{"hidden_size": 192, "num_attention_heads": 3, "head_dim": 64, "qk_norm": false, "init_std_qkv": 0.0482, "init_std_o": 0.0, "lr_mult_qkv": 0.4, "lr_head": 0.00774, "max_grad_norm": 1.0, "warmup_steps": 200, "decay_shape": "linear", "max_seq_len": 2048, "max_steps": 9287}
Each number is 500 + 25 x the weight over its row's rms, rounded and kept within 0 to 999. Layers, rows and columns count from 0. Numbers have three digits each. The size before them is the row's rms in percent of the matrix's.

# q: layer 9 attention query, 192x192, rms 0.061, rows 0-115, columns 96-127
# k: layer 9 attention key, 192x192, rms 0.0648, rows 0-115, columns 96-127
# v: layer 9 attention value, 192x192, rms 0.0464, rows 0-63, columns 96-127
# o: layer 9 attention output (transposed), 192x192, rms 0.172, rows 0-63, columns 96-127
q0 095:511542502539514491478506478485508496470533544517473512499489532510508517486485485488493529550537
k0 107:483489513523503468497518515493500515469443497500487528518442511484539513493538526459489473518458
q1 105:526559472479469553519484533495519505512537475516517459506555502504513476462480478480503464477552
k1 073:505491482507479466497509488517504505542500437440478531495488487452501544516544546525500485486472
q2 096:546457478529488481498520488506493545463469518507477490477486530518497521473491465514511510491475
k2 103:466466516507492483507560537489513524512495506505519487529461500510477469512505513462482510550506
q3 091:491505457499490471498504488493516473543511519509499451469544479521495512478476458477514517474565
k3 089:494499543523513458483522507501513529543457493462493529532470535510538525537528565520464511492461
q4 110:495463509476512554529502530505475546495542452522520504491515509469501494500526513466523495512501
k4 112:511521516465478498501508527508502456533523468520498485517479499512505544473532486489474520525515
q5 103:538467470501464448503507493529512453489494472505507506486508461505508496521537483487508508458537
k5 107:462550526472522486491475503515495530502498506462524530478483508505526523520524529534473477506476
q6 093:548482495456492449516523495521561525463471519512473472495485530535480527557512523512483529500509
k6 107:481488509512502523518476515467476485491481526498519480518497535491526523486528477487482505548495
q7 094:470496505490508500517497520520505472517535479496527500454532479486512462488473478478517451492494
k7 095:522467456502515483545461500516511491519548455520501511491499491479472485514512558589475483469521
q8 120:486492495468547476514510502496503493454486541491448496479520496486500435496536510517454468489506
k8 120:528498512491535496490506492480474470513531481518509489510517552494499474524448517497513475484513
q9 089:533466491526483474483499518513528482452545456538503475486502477473479483455468510491497473487499
k9 107:476518468488523478516551451497471508515477490443484539514520520492532525504491493464532515498540
q10 122:492493473527519448483493565540526509464526487502495468542463506507505430505510483489474495530511
k10 120:538477511515535535505512480499481529467505468512522501458566460497479502482495474515540495473511
q11 091:538491467489494497526462442487561473519531480527477491501492445487489521483495517517485490468497
k11 107:477523512521493453519500465458453489473488475461552487485519510522501468485476496540462506523506
q12 122:540423498555462484473469493479491492492514467483508504509488493533497496511462505532563528519514
k12 110:529488469522478488521475541527513480491488477483502499535505476500508500536512523454536455476487
q13 112:503524548535489516466523501480494489495460523483460512497515547480490487495466480500529542509449
k13 110:488496523483497503480488511484464447503487470509539503507489462523504532519506447482469546490532
q14 119:487505461465513495518554557536487522507539501528528501509506513484498473527517499462533489509513
k14 113:458496511548493505512490486490461516512536531490483494498468545471528517499506502569497521501453
q15 117:502523479495530499541496449490526486545506496482503507473484477466470555478519487534513523530503
k15 099:508511529504468477544486483463522480493491473536532529495494493494481480468503509512508504519499
q16 116:456496479523490566504473487481545476482509482527468536519517463492481517498473479535527553493488
k16 106:492521496543457510510524509507542456527528514482517502486504462492480502495474470586525492527494
q17 108:517528516491459488504478500487517493487533483542515481488550518503501523492547459492515493523548
k17 105:495505470510487489497526501463510490468518516532515495538479535519487518575516478503490487484530
q18 104:494467507519497464529468507523468493509495495501502521513484535487501471540453541495486499494510
k18 109:503473514456475501454468522535506463485488470470507510481475495487499495491499519505541546483505
q19 115:532488558514504476487497451523534518474499492549505506514493472515468529468482488508497511473505
k19 113:505507526496462552509505472458500513539533509537503489521483494494501499487487501494538493480473
q20 115:472503497488512482488514475520472468529486495478552480540473492507492594490484487514503506501494
k20 116:479475501448479506451442478475514483498487553525526518513491496507508530516463510518520489497509
q21 106:532534495527507486493517474506497502461487483514522508520479447491503544467517520482499494507531
k21 115:543480499492512497461521486480478537452512511496541511501493477515469564492526502478500485506513
q22 107:486525482508487517512521524529517495489511497523541462548543504530489535490485554494523462481471
k22 114:509477514495524515512494523515507458495504474486518499482493467519478503528462563491467548461469
q23 113:529470514503515468484457460511552496489498500523466487492529445524524544516520478477484479460488
k23 111:519473526539492514454493511530538486465477545509457480469499494524553525483495498515489548450508
q24 114:521487513508504547482471535485526483488540527493483480520503483486516499512469523469497517526540
k24 116:504517537489506488482484511508489499511520516504512497477511527491524539489505544487455512551545
q25 116:467469453489500516481500504497482474462515554484485517520484487532489475483520455501484503522525
k25 110:493507484479477505478482512467474486459501512489483521519481541496471486492511502518481510515529
q26 108:487527519497504525489478501508519501501487528521460481461512527501496520529476496526456553524490
k26 112:503490513472477511493515489489540519516510442509528526488544482464501523533483480495514529500490
q27 108:487498484516470440487501532483486535509468461473556487467561560508521471474484472479496524501487
k27 115:504498440498542509499462509490463492472476530484508487482475520535516461488503462475497493538496
q28 122:556528513503507492526509541503462490497507480485499446471512519506507498498496492475499499547428
k28 117:506521514444505500522556490497496487503508503471475518525497517535504522496512503455483515477448
q29 117:479518492531512528538502518490499513458520511476523499508543499498526500504484523510487502493467
k29 108:519502539493501494483524515459501516468539514511529491490543499534519482503485488511488465525424
q30 124:459486462489505500446525470437549464520506549481506528470534494476462525541476510476501499554492
k30 118:471536486510476498466504490473537450528480521506528509502504496496478561488458497470543499546491
q31 119:514507450489496470504538497526493471469534525514487472498502509484460485493528495516474493511502
k31 113:483489446479454492531510486516500457477482537519474461517518484526523489490475499516519510455509
q32 123:526585448472527530542480500497499486510541527508522452479536470501524466513473506488510490497536
k32 102:473514528493497504489480479516484503530480498460492494465520524477509536481459512507535504469506
q33 087:462479484494501527512524516515552501498477495496488543519473507512492472495485529517474503526485
k33 104:531539466481470567503506529499533536458539458486518452508521483491501498492470483466531506485558
q34 087:524514489494523491477495498486532461489489477504503506508541506528516512498474504510532507490494
k34 093:515517530502497488523469496534485524544477489505483523519491518484479521491522517459479488470432
q35 079:506558508481536545550513483485484503496556529464531486484534494492499459482518475467523487479523
k35 088:478554476495503491485512494539483454532511459465459466511492516499490519485452523516505484490537
q36 111:525530463490506511539504497509521433539494504448480471503536482515517467487502512494558504493514
k36 100:554511516520452422490539510486508545476498486503531501524497456492517496493527473474499514531485
q37 084:476538488460481509493505499481507503544508496476501511514540472521521509516477480491549464499476
k37 095:521507515515509485529454537489500487526511487510503520486479518492506462521504534511488460513516
q38 116:518479465479496502484501488553491488489526480507485476480501471509466520502508507540548565421477
k38 112:500517504497475462520507535457518478475513477500507488498488503514506544481471490494510441512490
q39 102:496534510514505532455503518484491492504485547500494537541478573531495503446504499478448508521491
k39 111:486497558488503590499489523442472473482559485509471449473496485517492497504510439495519508488547
q40 096:498521496496427481524507544547514483483489550493529469467507453495518506494508496522486487489522
k40 102:475470528477529504495505495477487479519541536542491556474474509488433487564525517512462476492498
q41 096:468473458536485496496485463542512463493473456501505466495488488516497496474492519478539460466500
k41 112:492486517496523527529498517478519495531508451514479505496460483451507518483489502476450490491519
q42 104:477495504513478452480509474498536533468527507504459504507492576488475492509496517517518491510517
k42 101:506482498523539548475489515490516476473492460541555514486537423532534465509525451441494468524458
q43 092:522494484516483500513508498515514480546503459512507500515512486508524512474479496540527482510533
k43 106:514488520498499522496499540474498508503528500496485515483445460490485507519480523491512524483475
q44 104:482492486523500479493514479515486509487474483548498448502482516494484548502449483495506523433510
k44 104:502520460529497463483468507512522504513460522472505499483495528498538520525548495528503524500493
q45 099:485464526508488484499490519520500548498516537517522506543492494529514493525510523496507484485489
k45 105:501481546517482503500488529534479484498496560511497523500494471498490513471532540522500528545463
q46 095:491519494498511555467494488501466569504513487516530483460487512530513502532518536469470493489505
k46 097:522547462519535481543523509507503486483516520514505504464522474541463465554507472458531447539531
q47 103:495523475498510502525533500559514501456535494487464533481517513507486497467485515499548492513492
k47 116:501489465474468535523485466487503506525512527511506498427467505472481498541474495542519509521519
q48 103:497489447525490518505508508543526497466502454512487495521511513489544470487513526478499482476541
k48 107:471489506565505508513477469448541516468522509537514473497470479444504470499522501474493514489498
q49 109:535471541488491491522503481553467489517480529521563489529554519495479512507506467498508543522453
k49 112:494481517456470466494488489512491505514491491527538507494515539504503486465514483490560464513541
q50 117:490471511522512501514517517495511515500559503518486492490493501511533504483522533511505483511458
k50 100:504484508506524467517481439512507497472548508503506476511517522535527519510493534542484472496454
q51 122:488530492500503473476527504523474468536514468456455485482528528498507529443467496476515521533522
k51 108:490465528487497498479504521490544498488492540500474492535499471521488514468511461456503531526517
q52 114:484494481495489495498475519459518465531504516510522471515485442534516447560524503502503451521523
k52 114:468493503568501506470501526474518439551491500502491511481483424476524497494504469501490462498502
q53 104:530471472461508491564530537475500473542512519474478497499507514505568464495453471496476521555524
k53 111:495483482447537516505512525486497494536539540466466507502500484503519488495463461532508524472484
q54 119:462502536527517491531496499460466534518509547487528510524478490536518485494472536512490498521475
k54 114:462492509513506502502494469481468530475498528534540465527510488539547479473470549516458511529481
q55 113:479484508471524518510497483566502472525460467489547494494494512502475486535495502530497463497466
k55 107:508490480508470505502520494560492530499493493508509492480490506519523540501527467510512498479469
q56 112:493544489510468465512510468526486501514514545490502469517523485482530525464534511474492511525491
k56 116:514490512492517488495485476547523507541481547523499517483493496525509496460487493461512529545514
q57 109:547469510484505503493470516509517508531510477525507527469500471517510504539574492465473488521491
k57 106:485486508516486465534470466540501510483464475491465502469497480508534518512545515512468491521472
q58 121:540509519562512478526484510464497476485503463473512520558489505510506449483483497543533507501508
k58 115:486498501522560513521487509470441521480487511514503491519493494542562481479519482503531504506500
q59 117:524530563510444538507506503505510457504523484517495543467496514496495499488460507469463487476464
k59 115:525524522517471486503499483514525468497479476500538541477549519462506536460473491476509525498493
q60 110:524510496502508495536569505489460454495483520511495525497483458512517494530493493468532525489460
k60 112:518486520461528491498538464496483467506560497542543557491521511493496475543496528520481520489465
q61 109:505490489497488536513484519508459487494469470505536498489480485440489523506456505518524489492537
k61 109:488484489544451534563511531536471515492474470535542517495511474460514523511489530504501524518514
q62 114:505511470472488475482499490545496474502531494464496517445518473491543525505503514495512502507509
k62 118:468475502506474518460510523531518497488483492495507494503579498493534464511514508493517518552487
q63 117:508487507468544449505495534479515454480504498511458471538512464476518490524461480501455509498507
k63 123:512488523506559471507509470453483472480501509548451476487477473478481524549469505520504495489472
v0 090:521490493447520509502493463521459468506486476532480520503503467521478531532520536482515487496563
o0 094:515510558523495512494471492457524465528466497472467509540468505506537521484515471504523505484490
v1 084:457501450466503509571519487521512462480510466492483518493484491532525496488475506478545514458508
o1 080:527429519509486516506471479501494533475497531539478480515516535459480479506539473509476504521546
v2 089:539537512479493475502496493464484510489437447542508459509521485470464481495526476478514504563457
o2 085:486510477505497488510517510532511498478556472471490532473488509490472523499524503452505504494529
v3 083:493495469471506496552519494460477500485577544501550520527500506496514529509525513553519504477501
o3 082:486492494529514466478498516469554493479487456489499468485522512494476488521506509449504506528481
v4 092:467468496467494520508485487545516487508528461491514509465478465484522496482489453469510466533529
o4 093:496500514484531500521491500512513468500535521532476512559460459507481555489533498530482521494493
v5 081:498512486492477457536470511530500499536484475515535520544516473500505501553502498540517512523463
o5 088:550498503495508469517505512495508514487479514480446453517471503494491500447532504470483462483513
v6 089:448515483483512508524499503489482535528507457536496539520510528458510544553510540490538528482471
o6 086:526466499487510450463494504515531534505485520495525518485509488546460521518499522517433492469466
v7 090:527508493512503486468533517528505470497487482499525543520508517526515491475479485498504462518523
o7 090:525504501481466474506493526475500504489487500456491474431485490445510520516501546482508544506505
v8 082:514505493520493554494483502523449516482486476506470496536486495499464507506551500523497536519542
o8 082:476538519493537523507499490464496517486466533513493509493532515522551494487446510485506498462474
v9 092:466523491497452522508499467511499520511514519514546475466568533514488490513537481520534531480483
o9 088:502506470512474448530503526526508511445511512518489490513468470490479520520491536518509452512528
v10 086:487442492483524556481498529470509504507508491548535479525486510474497526526535510508521512498490
o10 092:516511480450480510519546489524531508472519510511481530527462423490463483490518465542472505479511
v11 086:493508476490513481495497463501516499475508517526505485447526507491507478528484560473472484479472
o11 090:503536519502496502454485518492490483476484457479514500516463533484485521519511462490494491501514
v12 080:512510459497514513464521530505444545486507479486494527477553492476477527498516482466521553497518
o12 088:499509480516476530552461531476479502501509488511488491549513470506483468471489523516517464514478
v13 094:501485468511458498511494482478490499483521486512457514481488527495486512513518531495516501546466
o13 100:503491493471485502503533516534521531509497468495502512452504513488499481524461491529497473462463
v14 100:489501501461514551498507489504523466445545537532454511480481500513508490415503494475505551485506
o14 093:521531503477506488498490539509487498512505472508506487526517539480465470522520467475473521487527
v15 093:485514460469489518490472503466530525492509516530538500489511487474509526470495526513498466499451
o15 103:491506498529543531525518502509468513470508483492499478485497503499453477516552525513477525470509
v16 093:519517488519493507492505468457523476484504483518526506504526506525506494455513478501526476506537
o16 098:514486492496531499521477508559490515526497499473456466519492463503519463548529538491498457481461
v17 086:482479487506515498466447555516511460482506471509528513506529493520513515481513466458497539496507
o17 080:490485516517470484527496498517468473535503522534551485484537511475502479514491516480506508477482
v18 087:480532484542518524554488494548489468531479484480489498522507530461485511493504488521502512554510
o18 089:492521460468473468512550530504476446499525496523489488480536521516495488497481503430566504503510
v19 094:469510505489514534499492528493503498494495502497493463484508509502514496477500477464485491487509
o19 093:528492510506510548458501501557519493484460503521526532494468445521496548543546536489492490493530
v20 093:473542447467493512460484502448509514503543519490477541503468482460507495496515540490494473509481
o20 093:517454531466491492512521468564514499479506487512486476487471539524491490538473479513520531505495
v21 095:497489498516527529521532519443494438460520496496553468495477477469493513508495510519487502467519
o21 098:511521491497514479507478492548518508511498500506501479450505476496525454524487468456528506504536
v22 092:541506523475473498483574555543492520513537425547535510568464438488516475431520490500502532544500
o22 087:476501486458501476509494514463529512519496514521453477505505536543431555525491502499507419507497
v23 093:491503455496484504495466464498531543459492490501447473517506443522479495491488542462530504517504
o23 094:504496517505485541518518516499520474570470477449486520495514491499522518488515460499508533459458
v24 085:457527517496453528483499504458534528527473476488489498528499548441518464475527470460465473482517
o24 086:543498496491527535525515520535492490511484507531506479508503479553517546499483539483538493491484
v25 090:505472485470475522506508488481529543530504555478520498503453477492481500543491509521516488496474
o25 091:492455470510492533504522480516511514468472507499464507532516508458449490483519500490446552509490
v26 094:475473484518526459525518504475525474482453523480487514472486486523487472534470510498486514497532
o26 091:522547516508480517524480518492480485498495470490517498466510507475498525529452477535475490511410
v27 090:495526501500518515502506520503534530498508521506508516511496490495498510522506535557507535485429
o27 091:514472458469511480548472486456501532478474470492519515487445487483509468493489463501491489490491
v28 093:511480525514468449521499479487480528524519534478488490561498509492521485528533538507491504529504
o28 088:499455537546505468465496500474498502487487499527491570421560505469482520507494505498498506494497
v29 097:474469512462513516501519502489516521511492557503511496489514501497491494494558520484485467579497
o29 089:509517462523466507461472502530496519505466488478519547500557523480491518457483499510532538481469
v30 083:552492486486501528479520502489527502476485520449496472487539494501495469488483437499510466487467
o30 095:496491533510418520482489490485522491503517500521542556503499482519481536485486497525502542503556
v31 083:531517519498475511532519494505502465477539510454491532500502523480483524491513508478511471513478
o31 086:467496505493483514469535552499507509533508508478547492504494505508472464521466478498529543513482
v32 085:480511529528506538528448474514491500476538505492507461501485519485482538487483546514464507467533
o32 086:549498496480489509479530523475454501511467512496535519508486500526580499533515471530473514499515
v33 097:530559484504529510513513543493495498468495558471533497457535483525484485506487490543552510471499
o33 103:474467457535445513500480493493506491503492509515512503482548498483515540502509509440501518531535
v34 085:443475517506469506558478456527532481511491438559481550476534509484503470499474493488523517549472
o34 082:547484489496491477494518467518489477482531547496516485555519492515517503507502519481478526489511
v35 088:490551485525501548488513470498499447521530470514493522514465473518494501473466438444515515473509
o35 089:494504462516500509541492509539470510510475536507526443510533491513508504511465508482515494553558
v36 086:473520495488510471455493508514520508509544478471514504499484493514495507484487487503547488520530
o36 087:470482512498482489508512506491499493531461551525502497537540517491495516520464497510501495485462
v37 089:489462535489523457459488474481505498486513479538530530521492493455520478504537505520493537485501
o37 091:508502509479493508505545501530486504470518495495438492510518445533465469463490496521445466494471
v38 089:466494491500512461497508502494474490488555495553478499493490541461477520544526498501473463486493
o38 090:496520467529502458489489462475487488462499507499507491488470503512503495496474486487502498495492
v39 092:519570528475594523478474486502500478508525513503494528502533497487497480491501525501517497516480
o39 091:483483516518480523508459528494481477529520452512508467526506509464483505434485496487478507473534
v40 085:477475506500513468500477525539455479500499514508484539525547510549472499533537516489456499520470
o40 089:494491451407511491444468486475516518505478475513509528489471490475492481476461530496518519500515
v41 089:545516484497480509501476524501479500504470465445498505458532493473528511466522465463451517486513
o41 090:496548473461460511523490534487489471495556527501496521547513517517489453461507534506515467545466
v42 091:515497479543499497492542480526503507515503505495518491480505482503534505478487471507532492512529
o42 086:532514573507500489499502527438479498481490512484503548484488525464503544516473483464488540494494
v43 086:468508535484521470520499507478479525533477488476512528458539479515488492499483529501512520525512
o43 084:488531505507493549461475452507521528515494478521478484535499522500494531483515509504507429491503
v44 086:561479484475496474514500522526482510472481551479526547484482491470495527544550496508519443487479
o44 098:468498530531467558466491484490546548476520487525507504527517476509442534482462503520504562503509
v45 094:518501532541503509481507517515530480488533452522525454541536510516500536491549482470497539516519
o45 090:509491486478498488497505457521489490535494524542518519483466424523484493529509508527525471514508
v46 085:483513479485479539459544534464530535494497499500498507485534479498526530498531517465456473496505
o46 088:530535538517468487511527479529449497499523468487498501548538465500508493460527512526510537519555
v47 097:516494495500537455517538489488502472508449446447489531549482518494444480546519507492507515501500
o47 107:495489496462495530470459502522546517542511459529511541463445506469508526507508500530457508471524
v48 083:471524466467491477490503506516542493527497509523485492536471536484479540511496430515495517499508
o48 088:531507506548518525551517490494468523467541499517523520520499495545497428503479508515541512514481
v49 091:477511502503501491500508475520470511498472470532519515535482476500509500494504509491486504491456
o49 098:490475529476532496484435455503515470516514502507481524490498533493530506497497505489504490467557
v50 083:511481500493500503506535464502526497495490522491484533481496475478467502505473447480486507532500
o50 088:472498468569475484497483495526485487513477506548486474495488531500488492500523533528473503457430
v51 087:482547530524492508551509548495523487517508474510529493502471463533521485522515470506476450473499
o51 091:490452460483538436482543489488486488504461529497486482534514441532505486479551491499525514508497
v52 084:504525486460500517511521523498495504506514507527503531541513510492507483478521491529446527559453
o52 089:491475518477528515497505502498538489525484499460508447489494460522456521532482483520533461487526
v53 082:528517502522486524515519513481522527528507490496464492492522509484512515516505506456472535513478
o53 090:489473507481474507536495524535508516456482534514487495534496486507499493459560493500506470500510
v54 084:491512483474497483509485531466516543498465486495547583498487459523537537483470498541498494487492
o54 088:513494504492552572463470501562496538492502507471472512498490537484497507491524502505465481498508
v55 084:490533498541473489572555488490502496493496531536511476499512489519536507513472490501503513511542
o55 087:500513516514497471505478529517504496512484473481548477461511564522534474487490476456530484508513
v56 093:477508458509507469518494510527468503516494510507474480498453441510506522517507503554442524469513
o56 100:488502511519566507459485508503481463491503516494481504513488556508489442506535540465466468485511
v57 093:516565517492471499471505475471486489523495511505482494491517566512471492512494535505520474508519
o57 092:488487472505461481523505449507518518440524521493503486489507509483462533502507509500505513536486
v58 100:508487474531473474489486479488529516520497513467510503511554544460493527557449533491517477512465
o58 107:481547442514480520573533512523443492486479523518499450481514527493493498467487491502535531535486
v59 094:476477449489511484475519521508522471449517471517496537486465550524470488541497509524486467481478
o59 097:485491531502535498515519460541496508496505529509511482514482504479510490512475497497451543511465
v60 087:463487513497472499520529507499503507503464527556489500513492481515504492522555539508449508480516
o60 082:486441473525503488503514450503530476499502456491524482505504523470483485485462481497531495478451
v61 092:503507508478516538478451479525532489502453475498531535451537524482483499542522525492513454522515
o61 093:500461492486512464482519504527505533493557540509439468507484470517533492476486479557462493456494
v62 096:477545505526453495477531530484486529447447470501491470481514486516491524492498498493510443502554
o62 103:514495518505525474511501509498485436532520515493555485498540514547520542490500486487542509557500
v63 084:544498519452525467535513511506495504482502529533509502487539514507531508516522528508519515486480
o63 087:465528456534519517490487494491493477499512479507468498505448469497486488511469477473465459522514
q64 111:509513513512484490539504508470484521493515487534452493495542514483476505511481533489494506485470
k64 088:462527492480481484475507485502501497505521503526486520500459518516489487566476513528442450545458
q65 098:526499504496509483531477471480523504512502520501495507504487481494497498499482529513478478519490
k65 076:519533512525468513511447545499506514508475526496513472468512445518509481504550511494537474478519
q66 079:503530489511519490510492517452500481519495526491511481500434535504512505506536491481496527537475
k66 078:468489540500444494531505488492517516496532484548512532496515465478494463505500493528492482526491
q67 084:526473509456504512537522451496493513508534502466507504500474499509496509492507512484535525507509
k67 082:524490505511474529485546495500450523478520493506527517492465458516525498556509514489505481478489
q68 091:531531476460537495489500551519504502506490489506492507499464516475527476504482511521518517536490
k68 082:470472494516511556548505504491462508517515457503489523484474531502517515505554502507491476484520
q69 092:485524484517534497473513450471516453495528494518478537483501500519526528443503494512536498458519
k69 096:525497518513485500497493535475502496503472484531489489576491518494513512525517444498457502500506
q70 091:515523495482505482514539507463459479493479485530509509490526516475495513466502548512500497460488
k70 089:532511514445504499526496523478514480493493524520478464465531490487478500514488466495520488509480
q71 094:520458457531479476493504505511524561529480538503537461480495494486479462547488523505525520482477
k71 092:505500487470484495511545521516470521494520509511528516528514479447473505482507493507540502478504
q72 093:486506510498545537464507470531481470548498496515483488496487508503576481475517505510505480505488
k72 095:531451472512512478489523517477477466523480520483463484504461533486500512489485482515508531557518
q73 097:510501512486529497512518481536522511468463481511490484479541495463481529497474495483466533471538
k73 105:496514506526510507502462531556497510501476482432468528511508509495503497486491483538508514449526
q74 089:511496542500546499524505493512487468529504499517482505490497525487525519502522540519524451488478
k74 089:505501499540554482462468503528472520510521487461544488517464566486542564509530499518506514482521
q75 100:538439492486516492530508504481516490457502508519489503476486492463490526513498497522483495476531
k75 097:485530490473489463502521489482518459508424478483469478502542496471490489493465489492508478435503
q76 093:520464484529472514480500552484483496501515515517475499508460524492505500510508492519536489502442
k76 102:538509502498465537483460497521482499488498485517492515504457558517492506513520507454539503513521
q77 108:550485483538490485499472505483463523504488455510498500508524475468475497511474515474530497491464
k77 099:506486524520466563487465517504513489522507494500476495537460516486491487495481487519482526478510
q78 086:553508508538490506473481474526491535490533490505468494504450444473512513529524518507515499519497
k78 083:504468545533506507468510478501459463524516475463495499533531514486517494484466502514523502485481
q79 090:465528473489450483559525509462492454538496511529481507485512542530490517504487466523476517521499
k79 092:497483497506521513556513506470486512512492524487499516505513490491509535483501564499446532447505
q80 097:456498476536532491504511469507490514501485442522493501516474541462489541447491483526521470471526
k80 103:487479557481488474456491497538460494495447537532502488487511510496511544521481516521528499498486
q81 104:492478488464529493488480449505501475498494461499486468504498520505494505516517488529469468443487
k81 113:543494465490475485513492525572490480501518492489484489450471481470520541501502462517520491458491
q82 084:499531486467481523540499520476490448522533499505511480497517559493502455541475484505514507478446
k82 084:473531522524476494551514496478505527538502503477519522524503508498527499485493515525527525483483
q83 107:489523477537509453476507518497505475491492515547448481527495518478490539461487527522487497499477
k83 110:515499458470520476504525531484462496519479527514513490505463489490528492461474501522524502537477
q84 102:497563586523470563517508539479457561479483478517446540516515501486536486485516513476497517507501
k84 111:523470494496482544544494523482485574478482450490490517488506510490510451551535530490480474475505
q85 109:473472499525506496479543497463472489511503526468523531477524487489512518497521457515508529515502
k85 101:508513524473493477463504480481536483513472506502524513518512476483518534505517523498491499529481
q86 108:514508479487502469490500472501509511449479499499502540529545440507511515477543491518506478500530
k86 113:488490494456508499514512479508492485486441509522515493520450505535521505514536521460494480464513
q87 096:464501512490468585481497492476520476533505514517455544501511501502504518498494522497508514492470
k87 109:471512484504509499492494475482564513542509515461445485486526510489489506483524536560469492460498
q88 111:499501516481536476502464533514504494508486428482505453533532524479521498518482501487534450482507
k88 111:440527481489520499476467508500468464476499491498485492495449524477495538480493489504466502520482
q89 117:477474469492508543479529539520525529521506490486477550498495500482501504508549538465517477489466
k89 114:468499495522521502493521558561481506488523434458515486525515472510498524519492514517483471455498
q90 103:495530498546506500475459486454496503480494552512506494510517520500536532470497537508509498505512
k90 101:486486485480526492470503490458496465537484505479476494451513514570523514498486498470509482518512
q91 103:452493500494502538504546524512553476501479457493467490510518435449505519521515501477486514489502
k91 106:506532493505555497467509476521505515492506499484505529474487519512484486544535475514506498504483
q92 105:538463500479483532488511480515499510510452464521502505542463470524498517524486484502479485474541
k92 111:553504533525520489483521455484499492523484485508494530492497491486525498514499503453510547441497
q93 105:505493513537476488465486493478478495530539471486497498514497535467522513471501508482486501532505
k93 107:471527492503512547507494467501485508500475531537500489523518484518470528440470497504533518556451
q94 098:475482502505505460519463483537520510530481495559508483459510452482505493523487502525488477474513
k94 101:507501525482500487482505507514511489481534511526516478509481437485479512492503467486482518483510
q95 112:474473492493529492538493465516535499507522489516483538491499460494505476492467497509510503516441
k95 110:492505469491513514507524509519487538513455480439475472493509479491491508517504478474483497453507
q96 080:569520509481478488498469508502527474508493530474501477505513482489510507503488522493516507511462
k96 086:512501512470518496530483493486459471499442476497483516495444527482470484540497541486496498514503
q97 100:479483504502523528461516515509511475496483482507507543506458508491493504479497495524526499515498
k97 098:501566490500491507483491479521527513497503486544472484498534507501473484483513445516526501502515
q98 094:533481494501495467491511507491473492515521477479509502513495532488484509475467522458513494492486
k98 080:480499480489503485493538502505482489528527430522494500541496499478479507544516471499475488548481
q99 113:485524495483504482503507524478515505481463487525494460542515505451494525483493534508519505510480
k99 101:507519522502441519525483504508502522496554505504482542495513517488518475565534488512498514500475
q100 086:513516481467495440470508490480484500475493505470481530474533514511489510497474513472515517485501
k100 078:502501516500504488513530531458461503501526514553534496506505496473516510549531447462493503514469
q101 088:434479496527473461453492485470494510511510532481514474497488563532485513501496528469475443491463
k101 094:469502494465536474506547488510527487487461500485531494505498510507491514515508510514499494482487
q102 085:497461520509486505474516479511491521491511523519474518479494503507521494487488474519500499514521
k102 089:491511484524547496484530457495480487486449506470508480476503474464494521466480511503506500485527
q103 104:519476498503491486536468449492485524517473477475479457570525504446494484524492584462550510517504
k103 101:536520510503464490501507512517521486529514482486499494489472480511513495482494484472489513515490
q104 102:441490457538459455493489537482466526534485534432498501521502548506506466496499508482504507486490
k104 096:513504494519542516493501498522500535505514540512524501496490491556543508495460498474494495479475
q105 100:470511472507510479490508446500533498496496519509518463499502498496492528529454529469483509490502
k105 079:509512519484486483472457491503530505505521510503571481498533475527523476524506497505495530493421
q106 099:480514519500481501531507484482486483553515508480467510491524523516538518466480486484519469529492
k106 097:474500520492548483512528523509500510479457505453521533506445540485538531501519535504464526450517
q107 113:524495526491492537525487471483514484494529474530508541499486486469508534493548445501508519505513
k107 117:497514508513524496472496475535531523478462506518439478520517508491490508517462527532493496504529
q108 098:515464504513510508507532483492516507508526529499526503515462506494476496498507484481501514511432
k108 097:475475483515509514502544515483513474491503449463477507528484477464526521489453499517477514452496
q109 102:504511492527513470530524493525483522486495468491491464506507482534502500489499528515515514501501
k109 102:496491490474477467501496542505554545457526541491505505485491515538499477554532523460479482507495
q110 075:504526477482504481521503518539473455522493497498498529506486491525504468502485488491508535491450
k110 088:528485532482547490502494557464494513483473562521517540491443498551480485496497486516503506538469
q111 087:534549521493547473467535541467470489495509505459524468478468563497516491462474484490515499522485
k111 103:528515505487458497551515524486477502505483520467508507483496505550484526491496469470551527510505
q112 095:499483482509485552482524516497478488491499512519491501462537520489516458463493505465558480542532
k112 093:521490459479487493503493492466452488493474469482472462506553506501475467558506448514474489443506
q113 098:481553491497493496488497489519511461468523518497488489464536477539495470497492499524511485532547
k113 104:512512483555490515471491509510464492530508500518523530487501530540479511480511494476463514480537
q114 084:437520506521499479451521502496528481517532484519453513518495514475524466542495526518466493531455
k114 094:523545492490543491503525501545516487469522492494469443512548486434485511512482519516482506463493
q115 123:518441511497513490545501520503491522519492536517511497507489482530490458492480467534497534482526
k115 113:490487543537497539490509521487491535534500471489487504517498509507514495468481493510465471515486